python train.py --head_dim=64 --norm="rmsnorm" --rope_fraction=1.0 --qk_norm=false --tie_word_embeddings=false --parallel_block=false --init_std_o=0.0 --init_std_down=0.0 --decay_shape="sqrt" --final_lr_fraction=0.02
Each number is 128 + 32 x the weight over the matrix's rms, rounded and kept within 0 to 255. Layers, rows and columns count from 0.

# layer 5 MLP down (transposed), 512x192, rms 0.129, rows 330-353, columns 0-95
[[141 128 149 111  94 130 133  95 124 129 135  95 228 217 112  66  93 150 111  49 168 130 132 114 164 111 131 164 105 105  85  99 137  71 142 139 134 118 109  92 158 136 127  92 113  91 124 109 158 175 130 157 104  85 141 117 131  83 113 148  88 117 127  67 157  60 142 101 139 172 184 131 187 149  70 142  83 100 203 106  83  99 117  58 151 135 114  84 146  60 179 185  45 125 170 147]
 [ 81 169 125 120 174 103 111  96 113 168 151  35 185 109  50 172 152 112 184  98 136 109 103  35 107 151 136 150 104 162 153 101 192  99 162 140  76 113 185 131 162  75 187 106 152  54  59 147 131 142  98 147 101 147 143 152 161 108 154 127 125 122 139 170 136 115 164  85 103  59 192  83 138 142 126 108 136 144 151  91 123 196 108 100 204 153 241 149  92 187 100 149 112  94  79 182]
 [ 89 114  84 164  38  71 106 104 146 115 163 158  50 177 117 203 123 146 125 127 114 174 129 100 126  90 117  97 152 109 116  91  91 122 149 115 124 156  88 158 132 114 127 110 165 143 132 141 136 178 156  82 201 133 117 157 114 165 140 112 169 114 140  89 106 171 159 151 102 168 141 139 110  83 120 130 126 109 144 105  61 125 169 131 117 114 109 125 161 176 177 142 134 131 120 126]
 [ 91 164 139 120  90  94 141 144 124 107  71 124 107 105 199 140 101 136 142 135 111 171 138 119 127 137 139  78 125 173  85 128 170 117 148 100 142 116 181 115  99  73 105  94 188 131  71 152 127  98 114 189 111 120 172  91 137 126 126 150 144 148 126 137 118 112 129 132 125 127  77 124 167 182 106 101 109  85 144 148 148 138  89 139 116 136 133 145 171 103 159 162 134 177 156 168]
 [130 119 168 131 116 157  88 106 167 171  95 137 171 110 170 194 122 112 155 102  93 136 140 143 118 119 133 143 115 163 167 125 128 144 124 136 149 167 146  49 128 122 119  89 135 119 154 177 131  98  83 109 101 123 136 106 145 137 163 106 136 128 132 132 121  85 161 135 107  79 103  97 140 144 118  95 170 114 103 162  84  98 130 180 133 125 215  93 198 131 132 182  95 115  44 148]
 [ 72  76 144 131  91 121  93 154 150 165  97 133 143 143 143 134 145 127 144 129 109 140 118  64 157 128 127 150 107 128 154 159 111 121 117 162  86 127 147 137 128 137 103 124 134  97 153  99 167 114 117  99 122  83 101 129 120 117  97 175 171  42 159 114 166 142 144 141 133 192 144 149  77 130 147 151 166 129  99 158 118 102 174 112 116 135  97  80 136 101 196 109 140 166 143 104]
 [170 174 103  91  87 108 151 113 104 116 109 148 113 179  69 118 200 144 159 124 143 138 118  89 104 118 209  83  87 113 169 145  81 184 114 122 195 121  99 132 108  71 180 124 135 117 148 100 136 160 111 178 171 144 164 143 120  94 141 204 129 158 119 130 129 100  89 151 144 132 111 110 176 129 116 128 131 115 159 145  81 103 111 137 140 181  43 116 119 175  96 157 117 130 140 144]
 [157 180 166 139 153 161 124 142 145 126 138 143  85 128 105 106 148 154 151 144 148  74  82  76 116 160  91 135 112 145 113 139  90 104 134 143 126 131 171 180 118 208 161 111 118 183 167 155 118 124  93  95 134 101 141 123 153 121 119 123 156 160 110 153 137 132 149 159 163 177 134 103  94 144 124 138  54 104 102 120 128  95  81 131 130 148 119 105 115 112 123 116 163  86 154 124]
 [ 98 147  97 123 120 118 114 112 133 162  78 127 146 123 167 117 175 160 144 133  96 105 140  90 133 122 106 132 150 133  92 133  89 154 148  84 117 135  90  90 122 140 141 139 115  88 133 127 122 114 109 135 124 131 162 141 144 184 138 119 104  92 136 177 169 159 121 142  93 143 183 142 117 114 117 137 166 148  88 130 183  78 155 118 147 152 172 114 138 156 115 142 119 133  83 122]
 [ 97 149 144 127 120 137 132 102 133 153 113  97 124 172  85 131 143 169 140 145 140 133  62 127 124 163 105  99 149 134  98 105  74 136 115 142 142 121 143 151 136 151  77 125 124 121 121 126 141 101 112  93  64 185 174  66 118  93 134 152  62 140 106 180 122 148 135  79 116 123 137 150 154 161 109 143 114 143 105 191 120 128  81 111 123 132  81 175 136 114 130  79 103 124  98 117]
 [116 138 116 171 136 138 111 127 109 140 129 141 125 168 108 141 144 146  90 128 165 128 135  57 121 138 138 147 125 110 114 144 123 122 106  88 140 105 111 129 146  98  97 127 105  92 153 100 134 176 103 124  84 188 125 146 117 113 109 149 131 103 102  97 146 169 144 124  88 138 109 101 181 126 105 120 103 185 119 138 142  88 128 130 111 166 118 135 128 116 120  54 184 140 135 134]
 [139 102 181 211 184  81 119 178 114 121 155  69 117 161  86  79  59 118  95 148 167 144 144 153  84  77 112 134 167 187 140 118  81 163  67  98 181 120 114  87 165 126 154  86 151 163 182 115 103 117 178 142 108 151 170 104 129 178 174 127 145 147 167 117 157  68 207 130 153  73 182 122 103 230 113 108  90  69 106 127  95 157 141  85  92 153 142 141 138 137  95 163 175 100 119 130]
 [126 119 129 110 137 107 111 116 142 150 159 118 111  90 130 134 110 127 141 125  98 104 138 181 144 144 147 136 166  88 119 149 139 118 115 136 126 128 104 135 140 120 150 151 131 151 140 138 109 130 140 117 116 121 136 113 128 107 124 124 113 130 120 126 147 115 139  99 107 118 139 139 121 120 154 134 134 127 149 141 128 111  74 133  99 142 156  99 116 137 100 112  99 142 103 151]
 [136 157 142 141 115 125 148 171 132  79 149 154 145 200  68 137 115 133  93 141  84 122 113 181 131 119 108 172 120 138 135 123 156 159  92 124 111  73 122 122 165  95 130  95 140 103  92 125 155 193 117 142 159 145 161 125 125  97 137 112 130 138 106 140  79  95  82  97  87  97 164 131 188 110 180 125 164 117 133  83 178 131 141 130 108 136 187 104 105 103 162 190 100 120 137 130]
 [123 107  93 105 166 137 142 137 137 109 142 199 136  83 111  76 117 182  83  98 130 103 146 119  80  99 120  70  88 124 130 139 106 163  76 143 169 121  94 116 137 161 163 157  92 122 145 106 138 165 142 121 140 121 103 187 114 116 127  97 149 125 179  83 127 216 161 182 140 142 103 179 128  90 143  96 133 115  85 113 104  74 103 167 171 117 127 155 179  63  64 140 136 105 140 138]
 [157 119  76 127 117 129 128 133 108 137 152 152 129 137 143 133 146 147  92 160  94  77  97 164 148  79 137 186 168  78  99  90 135 165 151 164 152  97 126 163 129 178  77 184 129 133 142 141 114  77 119 138 202 139 146 144 148 129 112 113 139 169 115 125 165 163 118 130 126  69 144 135  86  75  87 161 135 107 138 117  93  82 118 121 179 112 108 129 180 111  96 184 101  95 113 164]
 [116 107 126 178 154 140 120 132  99  78 169 174 156 157 153 130 150 115 125 101  59 134 155  78 116 159 144 124 121 135 106 119  99  98 150 138  99  74 141  84 103  97  99  92 107  98 134 104 154 105 143 133 126  66 102  91 170  82 107 118 136 159 104 121 109 193 120 140 124  93  86 157 109  95 118  96 133  43  94 108 114  63 137 136 115 158 113 210 172 120 117 189 120  86 108  95]
 [ 90 123 131 122 131 171 142 108 146 144 117  88 149 149  73 123 155 168 135 158 122 125  77  72 141 119 151 149 129 160  90 123  69  85 101 174 120 167 124 131 122 130 117  92 129 139 118 124 161 102 104  86 139 161 112 173 129 121 122 156 139 128  90 133 114 116 135 143 153  94 117 123 107  98 131 109  69 122 160 111 117 102 135 176 116 125 138 132 127 120  99 120 121 151 146 139]
 [ 77 114 150 165 132 170 138 111  75 151 178 135 124 120 165 136 138  75 141 121 112 131 119 149 122 151  86 143  94 111 112 107 191 120 151 127 148  90 140 163 106 154 136 145 198 141 131 181  67  99 121 133 134 141 140 138 188 113 128 128  53 106 134  69 130 121 139 101 136 176 128 211 146  83 172 127 119 106 190 155 191 114 101 169 127 137 149 136 150 140 169 139 155 158 155 119]
 [160 100 129 132 151 114 143  73 118  63  81 108 144 101 136 126 146 133  69 101 186 193 160  63 106  96 155  79 122 159 159 104  49 129 141 140 135 118 136 163  87 159 101 149 133 126  92 112 165 117 180 130 170 141 129 140 102  92 124 149  98 131 123 155 141  76 159  93 144 124 113  60 132 138 167 122 127  71 163 136  83 124  88 112 134  96 144 177 127 118  95 118 143 120 159 110]
 [ 93 153 146 115 120 106 101  52 135 174 131 151 131 110  54 180  85  63  82  66 152   6 216  78 135 155 108  92 122 117 159 158 124  78  89 122 120 116 108 134 116 115 136 158 150 155  86 117 185 167  55 158 115 175 163 170 100 154  75 176 126 137 147  51  79 102 176 136 156  94 186 164  91 148 115 180  69 184 185 161 194 115 116 118 139 126 130  99 111 123 113 148  65 131 117 127]
 [109 108 121 158 176 183 168  87 127  98 132 101 126 146 149 205 179  75  92 121 163 153 155 129  96 160 107 103 100 189 166 150 184 170 140 119  89 173 103 118 113 135 147 116 123 148  99 151 167 179 100 179 128 138 162 120 140 156  88 165 106 187  88 146  98 105 106 176 193 119 159  98 165 112  93 118 125 161 123 160 121  69 139 105 124 129  73 170 155  96 119 142 138 140 132 120]
 [ 72 103 122 137  71  93 161 107 120  99 171 148  86 110 176 117 165 159 125 151 138  98 107 159  85 130 137 129 124 187 117 144 101 148 177  98 165 109 136 118 156 143 142 106  93 114 135  76 117 112 161 144 138 126  81 146 134 118 149 109 104 119 127 140 140 146 101 121 139  97 160  95 150 153 161  75 118  71 105 106 103 106 104 143 145 136  99 182  93 137  92 110 104 120 107 123]
 [149 165 118  46  67 199  78 154 150  69  78  79 139 102 156 155  89  90 139 158  55  98 115  93 178  76  79 178  44 167 139 161 152 119 128 142 154 169 139  70 161 100 109 147 122 175 161 134 169 152 100  58 142 150 133 161 115 124 121 160 166 119 175 183 176  41  89 141 114 162 139  93 179 239 211 128 111 139 120 189 151 122 138  61 125 106 140  64  88 149 147 128 189 138 157 186]]
# layer 5 MLP gate, 512x192, rms 0.145, rows 331-354, columns 0-95
[[130  73 106 169 134  75  90 125 112 163  98 117 149 112 133  95 202 114 207 164  93 186 118 155 125 178 104 145 180 114 105 146 142 110 147  91 128 147  93 142 144 133 182  97 162 123 168 195 142 148 152  78 111  73 149 158 193 135 197 163 138  56 102 121 216 125 147 109 170 103 103 158 103  88 153 175 138 124  53 130  96 126 101 132 156  98  95  99 219  71 125 201 107 166 130 165]
 [125 148  97 107 104 120 132 112 168 151 108 143 131 180 146  80  90 180 143 186 108 110 135  83 139  98 134 154 125 145 121 167 129 127 188 172 138 151 141 143  93 199 141 130  66 114 107  81 135 165 194  94 133  82 160 128  90 115  58  98 163 124 125 102 102 151  87 167 178  78 144 151 113 116 167 103 177 106 149 153 182 151 131 101 123  71 136 175 182 124 185  66 157 180 150 178]
 [161 118 139 122 109 111 173 104  93 122 134 131 120 159 106 129 144 157 168 116 113 163 140 124 153 192 151 151 168 127 136 169 198 175 124 146 164 104 139 178 115 166 156 129 142 122 144 141  96 111 121 156 103 120 138 123 149 114 143 157  96 147 150 131 114 144 129 122 129 149 151 114 132 166 140 145 160 141 145 134 120 146 124 108 105 123 135 130 147 106 149 106 117 112 106  79]
 [ 82 122  71 137 155 142 113 141 157 148 185 119 108 100 135 128 147  89  38  74 129 127 157 140 210 135  87 129 159  81 138 109 113 130 122 219 165  88 147 128 137 110 136 122 120  88 142 133  79 107 133  99 119 131 168 122 120 181 129 146 116 114 106 180  88 104  90 108 106 146 132  55 175 121 135 116 128 122 111  98 152 124 136 202 155 108 131  53  96 120 129 111 110 127 155 128]
 [168  85 168 143 161 113 134 115 105 114 131 101 108 113 105 133 164 109 155 138 137 136 141 129  73  65  88 183  91 134  84  99 165 126 109 126  98  80 152 141 119 136 105 182 111 180 107 101  86 144  76 155 135 167 124  89 136 100 114 144 125 177 149 151 107 143 139 130 106 140  95 116 126 122 100 129 135 100 154 125 122 117  96 185 147 112 105 121 133 130 145 112 129 112 114  82]
 [ 97 140 130  72 113 213 166 159 109  85  83 120  91 147 135 145 154 100 120 145 127 141 128 121 114 114 103 131 120 147 127 150 109 199 160 158  56 128 151 155 141 124 131 183 134  85 135  95 135 117 117 166 104  84 117 107 160 100 174  87 114 121 110 121  96 109 125 137 174  87 150 139 140  96 147 138 167 166 204 101 120 157  96 204 115 134 136  98 100 109 177 156  74 113 145 139]
 [156 128 155 196 118 160 135  82 101 158 150 181  97 110 116 118  68  93 124 120 134 191 150 136 107 136 119 108  71 129  85 108 165 136  94  93  94 138 154 112 132 190 172 140 141 149 100 118 110 112 108  99 139 137 155 125 106 134 134 106 170 112 132 132 138 162 114 134  90 146  94 147  83 115 150 102 106 119 106 140  96 155 137 132 117 177 116 157 144 130 107 130 152 127 120  68]
 [102 129 126 114 130 132 162 121 136 140 176 136 171 111 161 135 102 140 134 112  86 115 151 141 100  95 134 194 158 150 140 126 134 134 126  78 138 144 107 154 140 154 119  90 119 117 121 160 108 140 194 150 132 126 181  91 137 178 164  95 132 112 101 108 132 172 121 117 110  87 101  72 129 165 136 114 127  98 154 105  94 115 102 127  90 113  77 190 164 109 145 147 114 113 135 162]
 [ 96  96 153  87 141 147 114 124 110  89 144 137 173 158 158 126 113 109  74 183  71 134 146  88 102  97 113 169  64 127 116 154 125 188 151 123  80 156 141 146 120 131 193 159 157 151 193 109 126 157 133  87 119 148  89 114 103 152 122  75 115 116 211 101 129 116 175 140  93 129 153 171  71 122 109 128 169 145 181 100  70 151 112  77 122 112 105 124 167 134 139 105  88 150  90 148]
 [135 162 123 154 143  91  88 164  93  91  93 101 123  96 122 133 175 114  95 119  60 116  90 134 207 146 107 143 154 129 105 149  97 149 143 140 144 149 131 125 121 130 130 139 170 113 177 104 101 111 139 103 177 118 160  88 179 160 119 100 128 169 153 123 154 157 124 108  90 127 127 128 117  75 145 111 123  96 108  92  94 121 159 192 121  80 122  85 121 139 169 148 112 142 181 139]
 [ 70  95 116  89  83 107 154  81 109  96 128  65  84 158 135  91 132 152 146 129 168 166 189 122 135  64 183 155  83  76 102 161  86 102  96 106 174 151  32 144 159 112  91 128  95 118 160  96 168 114 173  85  94 184 117 114 170 127 125  80 129 116 116 170 104 125 100 165 112 140 133 161  30 100  40 160 118 171  93  98 116  93 173  56  98  86 180 116 119 142 126  76  91 123 162 173]
 [120 148 103 148 118 132 120 105 105 145 145 122 130 109 140 146 137 158 131 120 115 105 102 102 149 124 131 115  94 116  91 152 134 139 125 118 130 148 111 124 105 100 108 124 133 113 119 114 113 128 139  85 121 120 119 109 125 109 124 109 141 134 126 104 123 107 135 128 122 142 143 150 107 140 125 141 163 124 132 139 146 122 120 128  91 101 113 115 124  98 142 101 144 137 145 105]
 [110 119 149 110 137 131 142 148 158 103  76 143  94 169 121 125 174 146 134 115 170 139  64 191 126 141 136 105 145 142 166  73  97 115 151 113 102 176 110  82 109  77 105  89  68  97 131 157 123 143 152 153 147 123 154 176 153  92 142 147 119 165 118 149 108 126 114 118 141  95 110  99 151  90  90  98 145 164 115 128 143 114 122  89 137 161 115 161  79 116  67 133 114 161 141 128]
 [175 181 100 131  97  99 160 144 131  70 105 136 116  98 152 169 142 191 135 142 134 155 103 202  80 118 176  79  87 138  85 132 121 142 117 140 158  97 127 118 154 124  82 150 109 173 158 182 133 100 179 143 170  63 140  93 138 117 143 105 144  79  91 155 123 103 140 140 160 102 153 119  95 134 118 115 163 108 123 147 106 123 161 160  64 140 112 135  62 152 161  80 104 108 173 159]
 [123 137  47 120 108 131 221  92 121 131 141 110 134 114 144 139 136 144 115 155 113 100  76 181 106 138 101 139 192 143 121 135 111 129 163  98 130 107 113 125 108 153 129 142 112 100  96 133 113 102 154 110 163 142 165 113 148 130 131  88  97 165 136 114 199 159 136 122 120 101  75 165  62 115  52 148 109  81 137 126 141 114  75 150  94 121 134 134 154  88 148 185 146 121 112 122]
 [179 174 176 111 143 196 147 121 107 186 127 141 129  70 190 168 107 203 147 126 112 101 136 112 128 156 143  73  90  99 139 107 119 184  99 118  78 152 125 118 139 166 127 112 151 126  85 135 121  85  74 102 134 155 136 174 112 107 188 162 129  88 110 168 156  84 143 139  72 140 162  93 124 120 133 157 149 117 100 151 201 169 115 142 158 171  97 142 121  89 102 118  94 153 148 133]
 [147 146 143 118 143 108 160  84 128 155 160 104 114 120 121 126 129 126 161 147 122 108 116  96 108 102 125  79 151 132 118 114 175 117 101 131 125 125 140 163  91 143 113 116 134 112 135 130 168 134 101 177 139 110 101 126  94  94 113 135 125 111 155 166 165 116 189  99 166 102 143 116 159 140 125 153 136 118 147 100 139  84 203 116 135 176 154 116 161 146 163 112 118  70 141 123]
 [144 142 150  90 182 154 121  80  87  72 126 137 166 130 100 116 131 139  79 111 119 111 101  99 106 137 130  99 135 155  79 139 123  99 100 127 157 105 117 114 170 137 209 173 149  89  81 114 110 103 101 129 142 132 111 101 186 117 136 192 101 131 165 162 141 152 103 171 142 136 133 111  99 111 103  65 169 107 165 119 200 197 134  85 118 210 146 115  77 120  90 169 106  82 106 131]
 [146 103 105 143 103 153 140 199 158 153 233 160 115 118 100  77 160  84 173 156  95  73  66 178 150 146 116 155 100  74 108 115 174 117  88 116  92 101 125 138 185 117 109 146 154 177 129  95 119 153 105 120 116 133 148 155 125 127  96  99 139 108 116 107  85 160 113 143 154 156 100 149 130 120 126 157 205 155  83 129 180  73  97 105  87  93 127  83 126  97 165 170 114  79  79  90]
 [131 104 131 217  90 165 178 121  15 153 152 159 146  57 191 174 114 180  57 139  41 129 159  79 151  97 110 178 111 175 175 168 129 200 183 130 141 106 152  92 220  51 174 174 154 110 154  76  77  59 160  89 158 161  84  99  99 130 157 102 163  93  93 146  96 117 113 112 127  87 148 185 164  90 129 142  85 160 152  95 176 160  62 113  68 176 196 115 140 182 126  99 116 129 138 152]
 [146 184 140 184 145 146 175 101 114 172 146 144 133 133 136 148  98 182 130 113  99  66  80 102 106 130 101  86 147  80 121 131 119 102 120 114  95 126 122 146 149 134  91 142 118  63 118  87 165 111 126 112 159 146  91  76 115 150 127 155 129  97  97 107 175 106  99 207 160 162 109 147 161  98  81 143 139 116  98 151 126 103 157 109 218 131 169 125 107 119 131 143 102 158 135 134]
 [154 156  88 120 119 134 226 142 155 171 143 121 177  96  67 119 114 154 179 129 135 141 160 147 111 115  51 119 170 100  91 152 140 129 122 164  89 108 164 153 118 123 155 127 109 176 123  83  97 200  91 168 121 168 115 123 203 108 152 106 165 177  82 120 211 118 147  51 152 162  86 101 125  80  99 134 147 136 144 141 135 164 120 131  99 175 114  98 124 133 115  75 116 143 125 109]
 [140 129  39 139 142 114 191 115 150 152 125 137 131  93 154  61 151 100 119 146  66  40 116 127 122 115 140 160  80 133 169 166 140 193 131 171 184 140  91  68 121  97 140 162 129 112 111 172 130 130 138 100 129 146 129 117 165  97 176 137 164 130 110 140 138 119  35  77 161  73  89 162 154 194 104 158 144 114 158 132 137 131 196 143 136 130 182 166 160 149 186  82 147  95 133 110]
 [ 95 126 143 118 135 137 169  91 117 192 150 125 132 170  91  90 108 112 108 145 128 126 123 215 121 115 143  98  77 123 148 129 117  55 121 157 148 138 132 133 146  89  87 109 177  51 124 127 149 133  75  82 180 110 109 108 143 102 135 156 100 109 175 110 128 140 143 139 152 162  38 149  96 134  73 112 117  81 127 173 185 137  62 109 108 133 198  93 127  68 103  56 147 129  76 129]]
# layer 5 MLP up, 512x192, rms 0.15, rows 331-354, columns 0-95
[[134 130  93 179 122 168 164 146 100 128 112 139 166 117 104 118 121 123  97 117 123 102 110 106 118 147 107  94 158 123 161 101 118 134 147 146 103 180  72 158 189 150 176 113 131 121 155 120 201 102 151 165 188  92 102 139 175 144 113 186  55 124 118  94  75  87  62 103 125 166 157 157 160 141 162  50  50 164 168  71 111 161 107 108 172   0  83 169 106 106 212 173  25 141 142 129]
 [181 104 108  41 128 159 120 119 150 111 158 125  83 159 165 123 113 155 157 118  91 168 220  46 169  96 134  68  87 130  96  77  82 143 196 126  90 158 169 168 179 135 122 142 182 148  92 163 141 146 149  92  96  96 185 154 131 155 130 108 170 178 126  78 134 127 138 158 110  93 113 177 128  92  96 162 174  78 133 135 142  57 159 158 112 106 123 129 165 139  71 114 164 104 111 121]
 [126 126  80 137  82 101 166 124  99 137 116  93 105 174 114 156 125 138 111 182 176 136 162 108 135 165 108 148  97 176 132 145 163 142 135 130 125 102 149 131  86 131 134 144 117 105 152 130  87 158  99 141 127 123 132 133 173 160 175 141 103 137 157 107 124 184  90 136 183 109 175 109 101 165 178 147 157 145 180  83  85 102 123 139 100 110 150 118 147 115 117  89 148 112 129  84]
 [ 99 151 101 158 110 123 157  87  89 241 162 127  82 158 168 103 157 125  85 107 104 160  98 170 139 149  97 119 146  99 164 129  45 109 115 107 131 103 147 103 128 127  89 104 179 128 191 144  61 158  94 121  70  73 111  91  46 187 107 105 183  88  78 102 111 114  68 142 133 151  81 138 125 128 104  61 103 146 118  78  97 117  93 102 111  88  97 102 135 137 117 159 138 121 127 104]
 [ 74 145  95 112 107 113 121  96  99 129  83 156  66 104 164 123 139 131 103  81 145 134  96 113 119 199 134 110 129 152 114 104 119 101  91 147 128 145 105 146 123 124 139 125 111 102 145 179 181 114 122 124 165 126 136 163 137 144 120  89 120  99 153  91  92 114 116 105 100 116 142 127  87 166  89 103 129 155 126 154 121 117 122 126 133 138 155 118 101 147 168  78 113 115 149 168]
 [187 165 140 126 111  78 114 135 141  99 148 134 106 105 179 138 138 126 173 145 139 176 147 145 130 176 193 107 141 169  88  91 139 148 163  65 179 147  84 108 129 124 107 120 138 113 120 125 157  86 112 112 121 112  91 152 104 100 108 204 187 178 118 144 130 102  90 158 166 180  83 109 148 112 107 105 105 139  78 162  99 131 132 132 110  90 143 124 109 137 123 125 164  82 178 103]
 [146 131 132 124 103 113 119  88 134 172 121 104 155 120 117 135  84 100 104 102 172 186 107 125 138 121 108 136 180 153  85  85 147 112 112 133 187 111 126  99 152 116 110 118 119 148 122 151  88 110 135 130 109 141 131 124 140 114 126 132 142  46 167 118 151 129 145 151 136 171 139 110 122 116 139 138 154 119 139 113  79 105  94 120 108 212  89 105 140 146 113 133 142 122 174 110]
 [115 100 147 132 145 157 157 171 144 117 131 101 109 148 134 111 120 154  57 143 125  89 132 151 107  83 133  70 155 153 141 130 113 122 128 133 142 125 151 127 147 121  98  92 110 156 149 140 148 144  83 156 142 112 133 171 130 123 154 133  46 139  99 121 126 158 174 142 116  99 137  84 181 133 105 112  98 111  96  88 109  90 140  92 119 118 111 134 101 139  90 102 157 145 114 156]
 [122 104 124  87 138 113 125 193  64 121 174 123 155 147 162 106 169 137 121 141 125 157 157 148 181 108 135 155 177 153 185  95  86  94 163  99  84 186 123 127 127 132 112 160 125 168 158 226 136 127 177  82 151 125 119 177  96 172 118  94  68 128 142 137 140 132 177 217 170 138 107 109 152 134 134 108 187 105 124 124 119 137 162  95 134 107 170 168 142 168 129 226 136 167 122 110]
 [137 144 165 100 113 102 117 144 130  92 113  94 123 158  93 151 144 186 107  80  90 136 155 118 178 143 177 163 138  82 196 145 105 132 157 136 199 161 111 143  85 130 113  93 162 137 175 165 110 119 112  87 170  98 144 112 141 156 161  89 135 100 165  67 163 161 150 151 157 130 132 134 106  67 124 142 154  96 172 158 115 138 114 118  93  54 126 153 184 138 190 159 114 106 144 144]
 [115  98 147  60 117 180  84  93 128 101  91  83  41 163 113 117 162 157  78  74  80 119 166  92 138 164 160 153  89 128  90 140  86 116 171 161  80 113 114 138  98  93 103 135 114  63 155 119 155 168 182  57 125  91 140  98 141  73 229  10 123 122 144 119  93 138  43 100 128  84 150  83  53 122 142 111 142 164 157 156  76 120 124 166  94  51 158 158  99 152 195  98  88 163 169 162]
 [119 106  91 149 131 124 117  81 178 139 138 128 110 144  90 122 126 177 139 156 126 125 105 142 151 135 129 138 121 135 120 110 133 138 128 158 126 151 150 147 112 153 118  90  92 118  96 124  82 137 121 111 120 133 138 103 157 128  98  94 148 142 147 124 161 121 168 117 105 125 116 143 130 100 141 144 141 107 133 122 120 126 115 154 139 104 155 135 130  97 125 134 151 141 156 107]
 [142 115 136 129 102  66 147  86 147 144  83 112 121  98  76  69 126 139 153 143  92  99 136 160 108  74 189 139 115 177 149  88  90 161 103 116  97 151  84 154 149 161 138 107  66  64  97 145  57 140 118 147 135 149 146 106 108 168 131 130 103  48 188  92 108 119  89 104 120 175 141 143 138 145 126 131 126 167  82  93 105 132 141 106 145 139 124 134  94 135 155 117 139  91 120 154]
 [ 89 119 159 107 182  98 126 147 176 185  74 156 190 127  58 181  77  88 147 155  90 102 131 130 126 121 121 134 125 152 151 100 133 117 118 151 152 102 168 134 140 148 135 131 124 158  51 101 139 168 109 137 117  71 125 168 141 107  71 163  91  93 173  99 113 138 102 156  91 136  88 132 155 153 158  95 142  96 161 138 146 127 133  88 157 133  99 144 124  67  81 170 133 165 138 121]
 [143  97 171 121 149 130  68 123  83 147 142 127 135 101 107 132 101 111 113 124 150 126 115  89 153 131 199 155 108 124  89 100 149 123 125 161 140 136 129 131 155  91 114 133 156 153 162 131 150 117  87 128 103 122 127 121 136 137 132 136 173 117 112 108 116 158  99 150 153 122 171  84 143 103 173 171 149 143 121 185 141 123 163 138 133 135 142 126 113 139  59 120 109 127 172 131]
 [ 99 142 102 210 152  70 130 131 167  61  96 120 116 102  74  88 108 112 147 172 148 166 115 150 136 145 117 110 160 180 120 138  83  92 116 174 149  77 146 104 102 142 105 155 111 130 152  67 112 152 134 164 109 139 126  46 181  88 142 179 122 125  90 136 129 169 118 135 138 130 135 109 150  98  58  88 106 147 160 125 154  77 154 110  21  97 130 118 134 137 170 141 143 123 120 149]
 [138  90  86  82 146 136 158  83 174 156 211 145 182 121 117 138 105 101  99 139 108 157 122 128 122 141 158 129 145 107 158 132 119  94 124 154 162 123 104 114 130 136 136  80 153 116 138 108  68 152 138 151  90 118 115 134 105  96 131 170 102 104 119  99 147 177 161 126 122 127 130 107 125 118 128 151 121 147 179 101 155 168 163 115 128  85 125  66 128 103 190  94 119 118 111 117]
 [132 163 103 113  84 118 150 105 150 129  64 165 169 125 113 172 193 135 142 177 174 158 114 138  97  74 151 124  94 145 127 153 178 150 138 113 134 132 160  93 159 175  64  75 109 105 161 124 157 150 146 128 152 116  86 154 107  98 101 125 160  90 106  73 186 145 141 143  53  68 154  89  70 120 111 194 121 113  90 193  74 150 137 104 122 106 122 143 161 143 145 113 130 174 183 155]
 [162 126 114 133 149 125  87 174 124 117 146 150 103 159 133 122 139 139 201  80 175  81 121 127 151 177 121 194 137 169 135  33 134  88 121  96 185 172 124 156 193 187 111 157 156  93 145 150  97 123 126 142 114  91 181 168 104 128 153 155 133 112 155 125 189  91 129 159 125  98 142 137  83 152 134 131 113 168 158 109 131 144 173 186 153  82 143 133 114 150 139 139 123 125 135 164]
 [157  58 125 142 124  92 195 163  99 102 177 198 117  74 128  67  92 158  45  54 101 165 149 175 161 178  93 121 105 119 125 120 164 156  55  69 154 111 130  52 172 150 163 138 153  92 142 133 113 159 174 128 132  78 137 183 136 153 104 150 148 176 136 170 156  86 115  44 100 251 135 147 126 114 129 123  51 163  96  98 178 160 133 101 104 172 158 137 121 165 106 160 143 147 148 126]
 [143 108 145  82 138  92 150 145 144 123 141 136  92 149 119 141 112 136 119 181  95  74 149 190  82 137 152 120 117 115 112 149  98  78 128 110 195 119 151 128  94 107 138 181  93 122 108 125 131 149 142 108 108 110 135 186  72 121 151 125 117 127 157 134 134 208  95 186 177 136 106 113 135  91 137 129  96 116 140 144 165  88 169  89 122  35 102 153 171 130 149 117 152 101  59 136]
 [147 177  99 171  72 216 129  96 113 123 178 119 100 144  74  63 149 158 152 170 154 148  97  94 136 134 144 144 150 122 106 120 101 132 163 123 115 121  97 135 130 140 120 137 154 120  62 136  94 124 101 104  71 149  94 142 108 141 152 137 121 110 134 163 127 137 124 141  74 147  97 170 115 106 126 115 129 120 110 161 156 154 118 159  94 152 111  68 164 121  83  63 108 116 171 119]
 [137 215 150 152  85 195 162 173 101 153 149 113  85  79 167 146 116 138 164 172  78 106 238 108 118  98 173 140 165 135 121 193 177 102 127 107 164  98  89 125 120 102 142 105  92 138 104 108 144 112 149 135 179 157 108 114  94 135 138 127 169 109 159  96 151  46 109 126 131 110  85 117 106 144 108  42 120 108 124 148 152  88 151  59 119 128 148 120  88 203 139 114 118  39 150  81]
 [139  67 144 121  93  95 122 137 154 179 157 165 132 161 129  72 161 178 131 103 155 142 152  91 130 140 111 141 116 150 109  98 103  96 128 137 145 143  86  97 116  63  93 102 111 137 104 134 105 139 146 188 203  67 131 133 148 110 102  80 121 138  95 108 152 117 127 106  92 144  92 137 139 167 116 181 118 184 174 128 128 158 102 150  55 102 149 106 131 158 171  92 160  84 127 106]]